Weights of a small GPT-style language model, trained from scratch on English Wikipedia: a variant of SOAP for these matrices.
Each number is 500 + 40 x the weight over its row's rms, rounded and kept within 0 to 999. Layers, rows and columns count from 0. Numbers have three digits each. The size before them is the row's rms in percent of the matrix's.

# layer 5 MLP up, 1280x320, rms 0.128, rows 851-1064, columns 0-63
104:531554454500545526512519481371521488582447513543432473494471484530530541487564446513470546461527515533528410463511484474446463526475483549541513531536508495454489535473530465534524517576440468
099:500466560492458442608515472512457507482539479482495490532467489477486528593481539443481518490487494496519481474535472506483452534419547441539525531468591513500484496478489500436452491443528518
104:479477451454498500603486469438469474475560474514454484572419453509441471446437474488546456431467504440486502560485556442458521451552459479489533528507496472448487534502506453476466551512478486
104:493504452505486473443549552557445559503444573471456503496573469508505492543512457486539488559452484483499483524522473500502531526521455469525539508515555571513488506459503431479543501525501502
099:488509515589470546500487495533497541438570471461535488530415470486459485525489565519489464518483528538460406550506533528491479557472478639465485555609462496504535454475467493540468513529442488
095:476605506501510494530428479418507474530462530493531481456528562581514454476487497500485470425517493531537501497578480454519545511539531437491520533491523450569446499545506479521496586481530446
098:529497506497540447511509583617529498477561464509500395517405391504502540496471479469478516578570432497483464440496515512481479589494425502531470504495466505453516559531411453562510461445560489
105:551516492530489463540528474458483451527534381489511479512441463502487449486493458545437537500541495444429455476485555546512512521541492553500413471375470524482530503515541452502560481502472563
096:477499500510462554539484508527482435436482523461456529495528466448493415529540517508505560547483498449618496504492515495553541463571545463480503487568492515507488522489451499589551545457527516
107:492495455440497446434546477497538415451537522528564531493525511509517554445500501468529469504465507543525523580494494540454545485460473422526503473454534511495466500542549467584603560544414443
094:514479539467544521488483499530523463554557483450559479492482438506464438505457479512463487504487504535486528542509527466509397527471435495429466556526489523484482508475521517556517473474497551
102:453533398571604419579440468470475525534531480507454509462466448508478470468494425519466518565548501451420544499551486450451474482445520487449494515486502494444519449543489484548438458488420541
103:515480486427446529490528525556518518555456521441467470413583546549538460499546552482445519479481495472477467553490473560453460454483470481487508469552586555486505487521463490479481547551569519
105:460523514468466428499397459489502445474574549482532540509460427485514455489539451491443519522504537385485485464523512533461523525523522499521424479484569459482539485665498439547503484527508543
099:486450472494442490569500499523567559528466475489556546475475531465491443542469426478445479449436624419488553531378513486514518463531469483489515495490553532467501525470531484483498451510460554
094:521504461459507523465484532494438512483448555473466538543467547461505480593487524524408457472492493518557523493521520491508407509423541482524518552516508535528495548498482486548464476513541562
104:481472491452453516487520479459506475527460525457528487474436520502579521536465455426473472451541454495509488536545505477477528524443434473534446559506507472443570550414581458509491491524539552
093:509505547503443540560541538482517562529495464446424496491418481489504588464484563512553441625522535490525507377531518521501495567511555430537463517511525518409436464472591539483596534468501460
094:435535518513541530513468468510528517509523446469542559548563481402494514516511484449548559444438495455508525580461536430533457426526432526454463427501478515486432447485458532509469545531434582
104:442507490516514506499505465535512433478428488497489509510499494517523572523526456488525457524482557391543511521422533483540602491546414551449491513529509420514514429469533531458447571459460498
098:461508420479442498528463565506454506509484559464570519495528501519573528534458463472499481507477528470573464440505451518516478509475484490511502498494564470420509542447501431504502471475560553
106:509537450516537484495524489545503465538602508447488589502572484445507490512504504433453531565520546480474444514467498511462507473495481517534468549469545510438463442440481470470467503586480499
098:470549436540500487564492396462529501479535486542451563531428516489525532475526494494489464557497534475550508525505500516487477521509467543469597490487424441478528495505463465467559487504429476
100:577435518534536504526509454449469453553444540533466482522454556468528467510505464447476507526376468516524508546485445503522435488570430511509537522549486532518477482530480459550482520471543491
099:485500440484532518461466544526446551539549400510440434465491497505441415579536540504548556517510483559518536518477540517411478475506549495448508543510491398525519558484539493506439488439544520
101:490528509489505514464477524529514542530520513436515413482587502523515542436446523573450505487561514463534497440467497568536514461383494479554483576441497552468458532510506472468452420501434447
100:502514502548498453520509546581517550527513578461519530485450462514480517496427488483408517518483478448536507482514498493430485509500517464423443585477436417521450513483543511517499521478504481
104:431437464494487515461448475493509557461475485511481487437381515492544461493402442491496494461472536578552568475501472521525520497478402485518486566472523537558524506417541541465509512448531470
104:526497528475453461484455539459473507447416527504416463471487534488548527461518479465514478409504522502519518476436513542524562431527508474526538546532583464434504484472471473511522496482554493
090:471484494433535509485528554498479507466553472530513602597504577469412442509505499483538535578546464503535455594464526512462494486488548490456534477511471559409503446611523447447414555510503467
121:467503518520496444495537461536550440526525521556535488456572496499602371524532482514529471500468537517448498475469483514458475522464496479544580504468526511463469518491516493445496418483524469
102:535497552524504466486528439537500466468474487504463526458480526459503514495463434524496481470480510545448469445522476517543553502502478508462496502533503471555512497486463479522565505527442515
106:543392452451484524502594441534570454565472516464471467554475477499555446459463464478567503561495442444486469508527526492483532504467467504517507539533533544492514414488534489508583495499526481
102:522491515501459423419507602547531536476529513576498539511497459488480540492580535477467468450474524534508542480513460487467520494575520541499540466526491428521500485494486515539515443534469430
096:572472519486530550479543450445525538506486506432570504509473490547410535523464522477428533497512479471514496501461500492606544531536522540507516468552463472399478499458527472475533450483498515
105:487592510468532542451489466472492504513504487487498522538554462481512536460435467498440401517468476518462482560503487514557538480564476482536443481532516527467504511492569503533489547431526460
097:535509501480495571561464525579533546495551545500461501539568530496435454500503491524507492504505543512511494484521408486561521543491462543573588503449503462489469582516490480466499536592510534
101:561479478508428511442530504569475447464584529497529557514453493549465485449517517524530512522428543481526471462523505492446507502413481568504491459458489448435530525599439466485525462527452505
102:519419476533499475529522551512482558491502503500502592539492574483554527515522453464495465560435495469478542448452490537509468512551517502492453517511601462477529551466510508501513473516542479
099:571539434450479492477544439543590478579483581467562513498513494521431424508490521439557531484515532467500510492522536459468502481454465427501519530434462528558507553550565512526531461494431468
105:474535511514492584398461547480445486516512443572501525492604478433529568504489395498533470515526496479495420484599500529577488540520497515508512499517453527490476468451467512505484511483564483
103:559523476528448508522565445432502528520519504499416572490492526485535456443546565415444464487464548504517617515488592550484497450548485522423475512504452484446475544498483516491510496549536484
102:434507522457404497500468498471479545539533486546542449455499526535485535456506420464478513492418540490526487504572526461480528553538413467545421459522551492435507554511446511428498494476525563
093:551511494470552513497439541541501607481493474518465541480479535494445512484514493578524509464475432483489540477466447517487434536457494457497433402460420514486478430576510482518528432468455503
108:443527510527441503505514453518522395511544498561488498527515502489493494526510463517458470565445528443513471503519509454487501541508513456564482543431456602451526471514468514475492505479450486
098:505498472491513432569450414406523529493596424499481523531481496530536591530447442509476521423500516492526435468508519529459485570481489548480581503458485448489543530485400546482535489552529524
099:520504498520489526530497521512503470494618484555492465573493442482478541433482488543484525417559488405498486441539532526520429529550485505481508488474535458469568522560493452554492538565558516
087:523464485534451545492511536528495546515485456459483527600518556471504509477503455522478588525511519475493562571487430556501507466465468491452476479471580496465576487563491451532505504497448545
102:504483462475421511546476491553524399468524525501504559485485486463510555588565516557509457409464447441476502476495516476462481505542446541465443446487551460465538515461447440485504503531522500
101:470396453535512465453430527545472502469531429489464547507533540392472480528479449455467544465496453481512525534437569543427492588520479444508520460468525463426486473505493445460572598545489478
100:484495477536476438461497495534493458479544473485580490455464569589449567469457516491423542516534525495488497546542530541556436464525546544534504496575514430498602500555512517445439489499564552
094:534561477548471561534525555436520541480440500483538532478526526461456448478484472468480489536513553526484456465467515569492430435454567512506494547540553492425464498467507490541530473564619512
094:486549482506462444520593498589491516532461490513546509447512456481514452530494513507559484520512481471537452595482506462502514478451487506456512494500426492504512478523397482536433521527562467
100:538463509470513482459497427494468433432515533583486479531540501497503496491436493517494536418586551502468506494484531505516552430479477453419418558461508459455562475516485521449488508494403533
100:509523482540414500495449514468463487474465548493478555550465587439586478570578513503502445475454496513587447567484545515479555477470458512496520501489529530443448492411511481446455452447493525
096:462488510507450476549521516490461534495530584517488553537525554528410463521540478492510536499434425450503519500528493497469505517445485494517513509492489470494488516502528505527463426514573442
106:492511561521506507515530455488482571495497443565492545470486492557437509513547468516531511555488493533513475399486536516506554477516552472425503558453470537515500495536473395535507539455522477
101:593524399531528504551500500531509394520534500456545518536500501476526495448496533528496574515461458493468477462496532431413559473491416465455511467529512479527557463474440449471483555479512507
097:508474448475419432470487537493570531516447498506485499505530532474525548492435601535470511517485441494445511446484513476492466405551488471445487464511491522484575497445502463533485459462524513
098:538539491529516522504432439529475435564489519543493456467508543581506431530550465588557505524519504469585524585540487498481522464464500603530488488480474445546479475477453534524464512441506529
099:539453500475490532537496459508554520455490459469522503523551526489505456555472493476507528430471524514439515555475528445533530533462502440562535501476565488485530510483465568425453498486474472
099:513517454414537531519489421474528488462500462443513551492508452466467545554448526510493541519452466460513571554426450558504529486521518442491518495465558520493538442505475503530476451462477563
098:480572558501520518518564496473441533580464543512541504537541486484566548448487552468542530495472492496510453546495526467459524532470494523532604581476464516442481495471513443521526478495501559
095:441499466413507564548416453550596575474459497514477506465512549404532501560487493520529437426489555489564543532487478465470576512500516516492535501568505531478480421603570557441522478553502447
094:627537514483507499529512591441554506467474454549484502450623510532586446535532453549535470514539510571520476541488464460546445461510517495555470557520508538468435521548489539544525534479472540
102:469476508566493463407460470534464492508585527501525521517468474523552536471493608518528458519498541493519520507513443549600501523504521519457524494414433467467449493470483470472484531520483526
095:465451479545493508476504555472524569606534525532537461460383547515513469553489554490533467482490542485425430489559517575418537462492544535521470475519473520509475518533514509508558506486487490
099:521557466517576547512478523492463470526436495461543469492455479478465522498465481576525500428513487500530464466459469535590519465484569435474495559542498541492483522373506546563531506454552504
105:466595546507470451417454532458539506495514444555478452527521491514505486509497548487485549544499501500494502500476495483475511489540473587478494474426502582488437470520525468393498529441486478
101:515520518479498464548495436532487546489524488553497476540567500489572509518481470528484473474602507525550518523587507517519531504515489585534430559464467524531593467439493522543483478509459468
104:575533525507462468517550448446440523473474464498585522529466504514496520585489502471521551436432539562510484478461490575545418517546491447513471567509425484452503561474517443540499475503520505
097:523472494526487511538452448470544498495498465534432525523430498496489494486435484548492525585531596447499519548553468450482470514460511566503464568533478576426460440452492472441480498571443432
097:480575494489487496502481501495486533509491394509529565533466495456516517532527460547504541527500554493466547482521487454485462482522565459466511475502532452394594531490479503494503470518564491
105:526503479512525525408454601518450503477492542491534502514559557424551592486455503533477470529456515463468519405486470521470536571563546585499516488560506505489430524476495500459543562502487519
097:473581462499555451535519514558433551473543466496467530445500511524520569465466515462481519521544500482500519497523469533555516520484526528469484517455515568451424435494492596530511528540525415
096:544514522556549487499473532552528494482485411484459484500545488501536460498492487463534519471485543529479502422515495517427475535475539447508454500485474457550514472464584518576449544450471497
104:524506493505502547508554540507472496542510479629527524480530481441499544464512531541483562493512526511444458463491501455499535503550469454387551479495553552533514518532420528471511552455474538
095:466497525487504523491490572510592523456468401492492527526443479506475464560455590495427514593509470461578510436555580496484499562484406430508466515501554481463495491491492430483491506473491478
097:541517534489504496429551539483530551532493544490487437550499488510470535519476529462540442588504551497582545531520508512554518473439531468557492573462511560471523528507488443530433536492496531
100:471457422483448518424484567538435553532411533482521482486493480496480559473479525474545550562491518524533487477538498514508515528561587557549457587444478481530512538513432539509456571521531378
096:478513505574519449484463517489542481528468513538489490505416520521513543523517491497529530569498492519482546477515614462512428457507512517429478503463475511434456487510483552542487482486437512
103:479523468551496509361477514477543493528514499516501489460509516523441537489483526471437467448348543530530536460550608564536510487444507544558480530515574510516507496472527566484489483601545534
100:424509522527530493514503491522486499554488516488501482489521505466494471436516493449597498490524495542488527567524454491498473488457488524521500518472493493496448546518424426477429560531536469
101:500506500489501498449419609566496476485495421533463456483548447487495532540492529538507504503449527499503438497474588429567525499457552498487514502493482499499482548502495551426575528467506557
103:473488496542433532491464539528478547527508444547486429465516530471524542509585464528480516540519593569421502458517471481473495487564501445500552450486512497433493515458448488508483514563570504
098:502512485454439557523516519468508533531412428484510518479548496479548460531463547458530477573541502465567529463522447510496509481442478484548511528461528508450475522464550421455507439460511474
097:513483510492534476507544518552507508500482406481494423451513464451467482553596528557521510502513530510472554503527545476493550523500524522526495470493524511541455519500481487514492505525469557
098:495505499500555538507508514538485503567464541521483502516518541441484469430409503508596485507434485527568511534484555507480520502419466533487440539537548509543502522494435483520428501476513536
104:489467443482464406567440523568432476499544499476520404498443457563539523512476542458536493433517492546528574559504493492484482513498492452580539496509461502530473494548483485529520517478568483
100:518527477539519510518539448494568413491540480534627504514495506495466441592475486479484511585515508450454573505430500475467527514525491537462490495584474504508503524462530525483484493468529516
102:542582408481462534497524590422522550505514485473500518468490479485436565500465577508510496494445486504458526496537476545509438507518502518461501458492532507491536533434463488509541523461576494
105:514539415380515482462525496504456523583504503508458515569561511544534500442547449416466470489503483513469493555594403498480451554524481453486506540498588487530540505569437464513503455491520487
103:494470517558456514559462466477499433491514557494533579541532466537531532490520495561487562455520528488487641506508484470553500508508452480522472534542489509496440487523557471539529493556501507
097:533578484517496543453494527484428475475460519510443459507491527459467478486478488561517450522489493483552495491433506616490537504501525562524547515518489561500470478580449478413525473469499466
098:471461498500553449523541457497472502439461480487505545495459555478572580534512501582468474484424560496521500480467478491525511454530529480446471521522510546507512521440491552494489556580472478
096:505523531558528527521506467469491478495492386485564483522537436501528428516563463527498503537483611471506479455437460445522499500540520483542494503477482419547477529518475481485480535537510556
096:508539476542448566481507507432550520527470545511493477500585443488515580510453462498560518610487488467580507463468532451496472460496563520460500540502499523495523509454401517459497561487438525
097:539551521467472567498556452515513483500550527510477521473536519493528448527508447518554509569544517511476537523468462480518458481499500600415479508561548567583477421516523485529518450529428577
100:471401473464501494520509465445511504509509528506543504490510513471528498428537497527491545519477482473466633563534555488492469474486459501448587548568437537492468553526450441458486490472528452
092:493553521525566474431485475509600430420599452514534545522496521490528451551488495506459520531478507509470457563489520523509454461485591547554447478515515504466481535562523516515471447568509523
102:515374428456502482512377520535480517457543467543449457482484475532549532472502519503497543461490529479497598512504426554488537498508560522501449415547509445456489539512427569560583499515450508
103:483493513497491501393501471480467594466515522502495524453428507514519476558500518481516514510500494476525526481521509439459522489551514432523544419559548530567451470488453482491528489510500410
103:498472478551503589570484497546473434617511542537533475465515503541497494533541579543463477483470546497480514538483471470564482540474446534472546468450557512494433497494490434498501471573532638
105:431462443561505520429540487470441497497512478426399502521569475457459448488499546523399501558513493572549468469489486505462507491506571502435454526510482493533491504509475472500549523458483492
100:449511535486458509477462481519495427481540580532466452526517548441552505527446488459532527451479508502352490608468482439453448519492437514546479519546569509493506436526453460481476526571520407
101:532493492479423434449512486471491434504489460499537484488515417463550514469486471451470451529500445483508469553526517541500520514455436392484490471469474555526485453548477503537535489491450540
099:502537519477490523438528521470490552455500512609563553495495527525506453469528524472441506444460541433501501513501491428512519534486506432581517485494510435520423421514452531500552473477382505
099:512485482450512538536570457515468491513573461494470496574476520497501495540463501560450543502535510455534503559467520537519548421515502495551489519488546478537492430488506482514481498481607547
096:507512525569482529471482534449485531468478506476475554522464517564527503484410490400525452434531515499541504479518506468481530509525470455523490529553514471471477515551472485498551481523443488
098:450554496463500521470465493502525491513444447500457535480473482454521585504438460498433450529511530433516533539507469462578541488468461515537486467539521505460515517424465442459521421445509579
103:480445480503428596478483580476510529535551490465456503457570517527444538466478514491459476527554455458498525481588431541572416441542503548460521507477491520480456530471468481517514511510591483
106:509462522469529511482576470580487521475460502505379541474533544483477500507485535526552463604534463482477464532541533554556449501481464447544453562530458535489544473518499531495480472473556498
105:547431542529488516444567553565490498487616453568477500485482520554556416452503539471502590518503515498562475504501447509582524566460509499462447478506469455497488496436537486531477508507488433
102:454518521503432487458482500489480519515532499451472528420565511479479513515518497475494494488521486498500496497559425519507435598433499473505495437532593519473440496514531477489477481491490516
101:488468561466550525576530502500546533519508497544500480513485542449459568507463441502467489502529509407514560491480538494508516514562442507517565497461491495500509556500512508488492477531482422
101:529469520495512509533486482468488465509499548524466464527578567515482499460444489492430569530503487453477593426494427460527503513490468565468441444507475543515539523524530493516491614534475548
100:464619501507445525445551554502505518467516425596514445532572385548513492502479507468447475510476564512482505531532516526477460494514477457522468448533514479508476443500481451468505503471463587
101:433531503514496508502471513562484522530437497533475512499522459541488479480497512461491528555472472496522513529512445523481492509516533521541404443542518527465451414483440509588483431548566490
099:516535467520491497466507509499511514497507491537461524567539441483447493514507518519520492492465487487457455529497412510532563485511502443463447486503468477516470519496484512500559462511408580
097:518454448452519472521576538485437502505463453459561553515483569478539486497462406491471477505542486413586514417429500472486504469480528467447501480591522491404567507542416393449503566489478483
091:441485473486456562545470501446436544480555479445524557531538547440550525499404521492496485569450540441563485560549507503485472501472497460508438502526519537484565492490499423466478541515543475
106:495449429535535487505498525444484481508551494467488525480448506512492506535403503480512513509461544494583440539591480483494515459517465474496393495475516534503506436541572538527518477485566502
096:518441491500555489413544528424562507541455528538549534539506521490451500574537446586521450539503454462558464515477542514520506461440469441511497453457492497536550526565486554510495486448420612
100:505467477530493478513523520462509491539577497531482502553457485583492413565457500476491516499478531428519495513515461480588585482478529525479517480426516477454511510522520454483535491516486531
103:584581483523466551533526529588528502524500441514522519530535476522554518476534463430507533522521583537589442530491486482485500453579545557596481423443495496520480501482469416498505505506467537
094:437526524592498462517571468496442542484522493489528533552553628494454517458551542450530481559513513480536543547512494461519503508508484486510481512530482463535515493554535471513548586494566517
104:513507470515466553474507556517469467425487455557527513480509486515532518517423454456553487476499554565371465478478460496471509461510469496519507476498565396539477471488441487502525573550488600
099:467510506497503496512417526483496487493529438531528569447578509427459618537443512476511522567455484478541530476497483537507543557475397440484453499545557511489512510442571494507561446478501505
095:545529519461502508511519537488500485483485450475510442517543594480484482482383470511507492591476472462467470485475527479512528484476450558539426529477482507531510541454490497475468501550451479
100:527483463488430512508422523508491556510535561494408544521462580468488543514546486498447472528593468542481514495483430528510540558537484564484498533520540461454460535493536495506497543416478476
094:522585522565567554499487517484552522521467475531530538490475513557494440489434465543467518477443476479502534528504486532459428499457465515494511485544486456521489512464472578428504442539503428
106:488512510407472449595494517489417478499573480522554552507539510512482454541542477509453512534504560528510576525514515518455495460510536470511485487425503505459491574467440474573504548494478565
102:532545534524536462439552434502446414498471432504500543462590535517429490534464587471529452477514547502423521503450496431531546478514608531535496441498496484496432422540424521417468552527482514
103:490497435524494508512513458418526489427581486511536438505490567548487554513424508492518506446440444417595496496471437534482489485520542524546483441495528508472542488455411515506493492526527567
097:481525497420439529487460497529411505565506497504486455415462500520566459505476525470479506491537518489483528496436547550482522488497504523474427475519478476486493578501516457493515491486466546
096:454537492506489559529426536493511465515610477447468476535453537530467531492426536509506546529551517530536491474468515491492589553456490440466483491532503489514460511540459452443534443516516430
101:416426536472430532475488520499451490477489521445495507533501508496481571468520505502443497508480463490574437520462602508491481496556487505526395510533536523457493522520529477424452476546514471
107:550493552465487501474510482594431521587507421507508473442549495488465546494556538444467513502466520436490506483451484539520511477469474453496496542456477526470489474457521495547418410508532442
109:500464527463508565559488494503514483470444476504481524576557512530539498528508481512508495514443503510459464508552530504426506565527504478520524489494472557574486485429568504542485482490461515
108:561538483482489522520495518561493483496571459511577540529502488537390486494569417572471499581522456525491457473545479515503515467515434478522489502448515467550519501509515480503488515519444577
102:518504552475493465489611485520531529431529518484504501574469486487481509494474526498521532520525553475506459490537514529443504508537437447439487544474410546503553463486542448514512524479538459
107:512561499506454534512502426471446533570493490538506423453567542577501516509546459535532516584504573455500517488550460466584545457534472524443478458541501478570501533564462485473549525506502547
102:523466479415555548538537498521480477466602562496490534478475548496516538525453516459452498553504573528493461475525502515521477510468529506450488498514485541444471567565511500524546577429515448
102:528489468502569431501446486576517506501476517510575512442450511436421435553517547421569495461497567518482521432473531470520441508495516483525537394504461512501535571406465486568540514522481518
100:523544520551558536586545493476542488510458451558518480520419565524575457527503551508528540458447528426492565518502562472570538486535448538477445547500520502491451474557435503489484423532513554
095:448445446511488472574543502470436463479538484484576497513466447610510477494450508514525580510490491426515528580502453475544558539491508426504487534502467495461503510508518458500473465473539495
098:449488514432536540484607486485496522528494493495575496642585488493521520497485556479475474481511492533536534488547403558486470433455521505517517497472529499533489521480539455410512512451535489
098:501476487504559478551596536611477522534501561454530442485465472494446471533523509549536448525486550452563526471477502489497545527458487525530454510524465500496423478515459524472491489572503480
103:533493478494503486492459484479495504580474538506529542518559455502541512504494563494470464486532544563438485451476477500560534481532506446430440554440508493427502478419396447524391494416544497
099:527453494509488533461558558527525541531468484503504459559439508509456477443541482495494489549433507485465451423495468520434521460412507450513518561488487500431480484483511472490609495519489534
099:544480461553427570560456524511523547466600463537482508492505594454539537572519532509452495438452456511472495499545460509482483535488545525483568568525516487511497484468538480439464480570483478
090:555532502541490538512518527434551504519522377453543441461532452518546549506498534458511502552419613523564493543540564533534544456497467563549458525482547520519486480540490509468399562479453505
101:538541436555439553526469470530486510502534507492432504507483493519464546511523523506551577509490490496525536470485505535507505527449550542378446499512477478472469516521539569488484612492515490
103:497437457529515528574538485468533492552533545497497439525481466534534537520517512477526539399542547511547479551498412538494468543472499499456515439547465494491490475469403494471478404540486546
098:507533546482585506492490486554548537560521498489507555532557481623472522523434465550451484558527540505426475489562535513464521524508478536556459541510487476439522522499483551500499551452462458
099:524551536514487451586538465538580502517538505524454579503498485483476491522510553560511531560597576522504553511524456493449463547473530475481475497525569549488496488485523487442556456517541482
102:559520384473565486517424489441470506495497496494419497498492474542531575454520530466504541453461506543385434452520464429514454502499485537460467479512558512474490506489556495522463530497532521
096:555529613483521529483473527523488541511524407523476456469377442559509500463449485489520541496469459490455545410483478507474551564502500466483485423477537524462496545495472436461590483516556536
106:526474452464528526550492486482498436455512540525450459441404530514502474520487466512432459442539454454506506457523616499467468427571502507522494589498521540510503469518556454521492485518473497
102:469507491561531422491526412426523499588468602470453516516485525517525403470581450453541537505456486495426516487459492514512471540532471521541542504491538482482480558513488501550492507503553495
100:493422466534464459478461493471401442566468537526462431532518590496470523504458485529532475563510508472491496551442447566627434453533540482548456479435475496483491524505521508489481505474548449
103:464465446498492456465448555484529543571526524479534529550526547513456541470560520469503477489574520504528434525603489493529515442538525487506482484447475554472517480511480493435454495483478481
101:544526486545564498540507524491514519528420476523539637506480594517502524449492535542496534456478488420501495489497482509461531510606525505461470528556521400480476503490498478523519551525471478
099:439493509529418380527501476500532489444562539463559483562540586467517424460553544549497482478545450464464614467556532520478484493503448483488465466506481518477475438517465515490456400460512543
100:543529459527573507469517500547470511505510592554454480507482542458544513487478453478548496495545401518565495414500529591514555525495482546502448570520513456468462518502487498525462508545465471
101:496514534422493518454505529564436460506464556494475574488504499517464428447561491498526479470432554498534464498488469452553484484553510544505535518453499471528512525569479490508436542505524558
102:529501534507497535492549434442524526478455531514483476478475490483481470435479477499493491454500489494557506478467532494484511513424497485522539518497465442515446488504501512514495473473503516
096:485442561434423539459476516618488537439495416425491496490528506530541518523495440563486430464470490522542535453526494499467608506502487502441453469542439509444566569492529430450518483490534498
095:485430543409491500497434505546592475538513492476486536507460501505490510529499556532558480479450470420481536448517535476476514495479468520460510554527479517430432487551484507483523427594547533
100:497480525510508511489488555541518567465468506541440481528450519525535560466502533569477519515562464444553488517617469496527491569451474485479466528526435537427446483476471494467472493463544478
096:489487522520502485573534505471479552504534482542455475498473503493494456500465496525564586532477494539512445473572547557478533445543494483399568464495526477434492477499524489565596591484577453
097:508441535413470491573458475509555508508512472480443463512557558483535490475538577432437473472487504528482445459518579513470554445537529520467442473462480483415443493519536478476499465501538495
101:487487474465463462521460467495515496441516461442532546521504464463483507505474507510529487475451512577482467559478544492538532526523490426449477527464451427490469553475456497497491470537551514
098:418456462479430535511446478495448594522485472489460391485510515464506538465494487464450516499506530479475528510496504522520464448495439486478489485434471569444541516483546546471582500506430443
103:436484453472447469539526531468508471537533478531471508487482480498533478524476424513491512534475490544518490481583451531520461517532434510394496473537493470507530524522547490534554554548489436
106:490526548441484484510566487483549467482541483504563491418420376491512539546564601535510499487542471489488552540494509481493455514460504520487482493492524566535485524525483464443572578486475599
104:495398472496522522543439452453435495488491493503510499594465461550480486501490415473582472493500564470584526525482529545589507498516495537552490494516509465474509506500488477488498510471558469
110:529479407452509508570471521540496485466497592505444499563497476528511547489419499495523514493472524486429446524503486491453472561516480524515497486450489563503534472491529532444484514468462431
100:540530571512515532530459471492507437449444479491524492465517433484528515508491503607479502464420547508536426508518540456452506533522481421439528451507560513479509413543467527474471460547497430
099:465526599447504501465500503500501471526530494518465483441481454526490525502486517477470481457435507529514499475414587454549594606475429546546474537526508520501464470445427560498501484564499466
099:494529550526461535542519508561471479556530541485515474512476510462522514490539488537464511546513564482440513451487466467514498557531457503542450519479453497567504512566517445547475491439454544
095:465525461462477489515479567533523467488505482479391480460476522534518481564475586572482547561431500466480509474536499486445559606519497457509520491582550470430492452520459485489541469486487547
103:556482507471446497490540447520490514510504476477498517454500569451469494534511501453510483529512437577559553484464538522494566492405482533504447462479485409458550443544559438541492466528553482
101:580550579479487481511472506536453433577483463526524500512530504466446439455501490517435550530475485467480523562501481487516515492458446465424523482462539516509504480480437528533485474548498491
097:463550458485525481544490460498477506467565531527490478493524530473471471540532514524471509426483572507502479472473494467517536589511477518498490466490440481472522505436470468563514523514466469
101:483601533505512470513453476553486520443446448493468473506521544529531512451484498562532480556519486458455478454574397574447434571491479500547525542558526500471480477483524513521511505482527508
098:504520464591497479503476486492481450474520517529513578531500568488523536484441500515447558470508540523528488544561494437463523548470501418438456452515547493442476513490451508495529445392400488
101:543454524444497484544499412492496456516552515545490521530515546562395514474468547482450493503513477535524535470510479558525438475488492513458521564516457472471475517414586537434559542491493513
101:516465538504436547499492518428566464470530502451544521511541529482500553539473554515500504474580501491512581508539553593535561493434418490536488490487556497526445543387530475539529541477497502
095:412516485441492564519504454517530537433526501535521513468515477426519491503457509452487514552468450524494499462510469474558498534463591413460484471522532457459494558428513487438550475453467490
096:505545473484490563549525464535561535475599517575548492529545489512572463549475517445491560555456528542516536485471520469472452449416538477437511474503431424533420498536515484552448485470488561
099:504436490588524498522518535475532455480576425486548533556455475506499411485564428531477465542515511499462490557474480515466550522493465488515472455546499499471492494527469469518502399479449479
102:414475433515384442461579491435566456440463509512546492527473527503519608513506428501501544535513488517463448513562471479489485479528484455462545540469492587447496531509486483536579522448468426
105:552556540531441489533501444548532441511528482458540463518521489506524519566478504539532538534447542558483437511514525449455493467512491549528420620516524526461503508483467482520385506490528462
103:547483576456501544483478440481497483467458500454466427520469449440489530507548487470541530494503554448483474491502508488481550558478457438479568433446456549477541524500555434489458491488477516
107:456479479551518521538466555544559484391551541496452498467499461566512528573483462496516494385535519477438545448476525460502473541489513457480499469486485466497437532493458511493505506517459545
097:460574465530514456411469528523494483497494450567484552462530518476484529532528480490450492480469515566434485519477507464476521492589542462521483514548455493460532517447474506555519532520532564
099:438529460495546482492461570442471522513498544459590529490520513512520456558535492516482460560494485467460496601505538564498456526468446494519466527483519496425536516510485536507504455443499429
103:499441537519517489505442583553556484566510483482477549515487502558446527466490462517524582486539498493512449503478508462475503620493481492464480502473449512471472448535497542472472510456515483
097:461504460473475499553487467524474525518536514524533472507474528535557503497469457418498471461450533526605445469532529499513571500495528522511507435575502532362516507455501524451460502498556479
092:480487497524452505489444515547500489516449549475465504494510554449512480476526569560504506523452500516537511476496554494481505567473463566451562499478488521481492511503469528563447499417526503
096:421576519413539488520412467478484483468460504453465483498440519556503480493450460477519531545576487498533471511489478492467513476510464480553501520450537500518496505471578462416443436498431590
104:523519452558439590573569468569481545432522539548478500483569482528490538452495511459499494482442519516511527501502535462396533468510536548541517544501459531495519516499473495518468538475524449
090:525492414567496549467539499500601458536514489464509518553514545456485548538453450455542556501433471485531445448490550474512503482458447543554490473529510505500511517540420443452545520526416567
099:515497521490472445504457498496590558560557478485458408494537598562495554447525406579557436533527459493455453426510444479485492556482511494465448523466439485496492522506526500525506526488492473
104:423500530470490492502534489556463448513584541537572516494464429495475546534457489497465520574478471545586489464504478573491492542485456516493563523495563506522448476506461505472544431442478561
099:474436505411505451443456518432556523497547484518525532523555475460472506533485558538522471493501528526559593477496520525480450607510509493448505518546479519477481490555520510546519532500522509
100:464525517508516535544462388467558604458527556503492424514528495450493483465534478475474488404501480479488480547421511478505444501431499535507415545476486510509462490469457473445501461494494497
106:539519557525490576579403575497450439461554529596486564514536506536509473547481562571506467453491515544459448557545492503530508437600515492452459573535486536541482472500531553461437451497506514
099:516433518440518552475456549542463530502524494443423412520515531497488533502492546532542479482482478456441532511482516472460424517508538454507538526525555496545573536525479557554430498507459518
100:513503454479533462487473488518494438501453511488479443473519547540456515540524440525509521524485516535466562464589429554469466513483479529457511534481532512484540491472503440458425510432539512
098:499482539521549501507463496535483531469548501500468481499466513504530543471632501393528445495522542427488516507464503556509514481472465538523548503493553506481440492531528503510484552529470420
105:440494521503482511485441419436530522501526540553478481573517540460486500444421436482460518503411533500510471628493535521547528463518398502527439484530517529498546485436435492489570556446517510
107:469537531499459479492544545487493491565470545589468501431450492477479454588562490498525453486485478481525527544524472453467457510552555488506567493491453544473491515487527504489477486545468521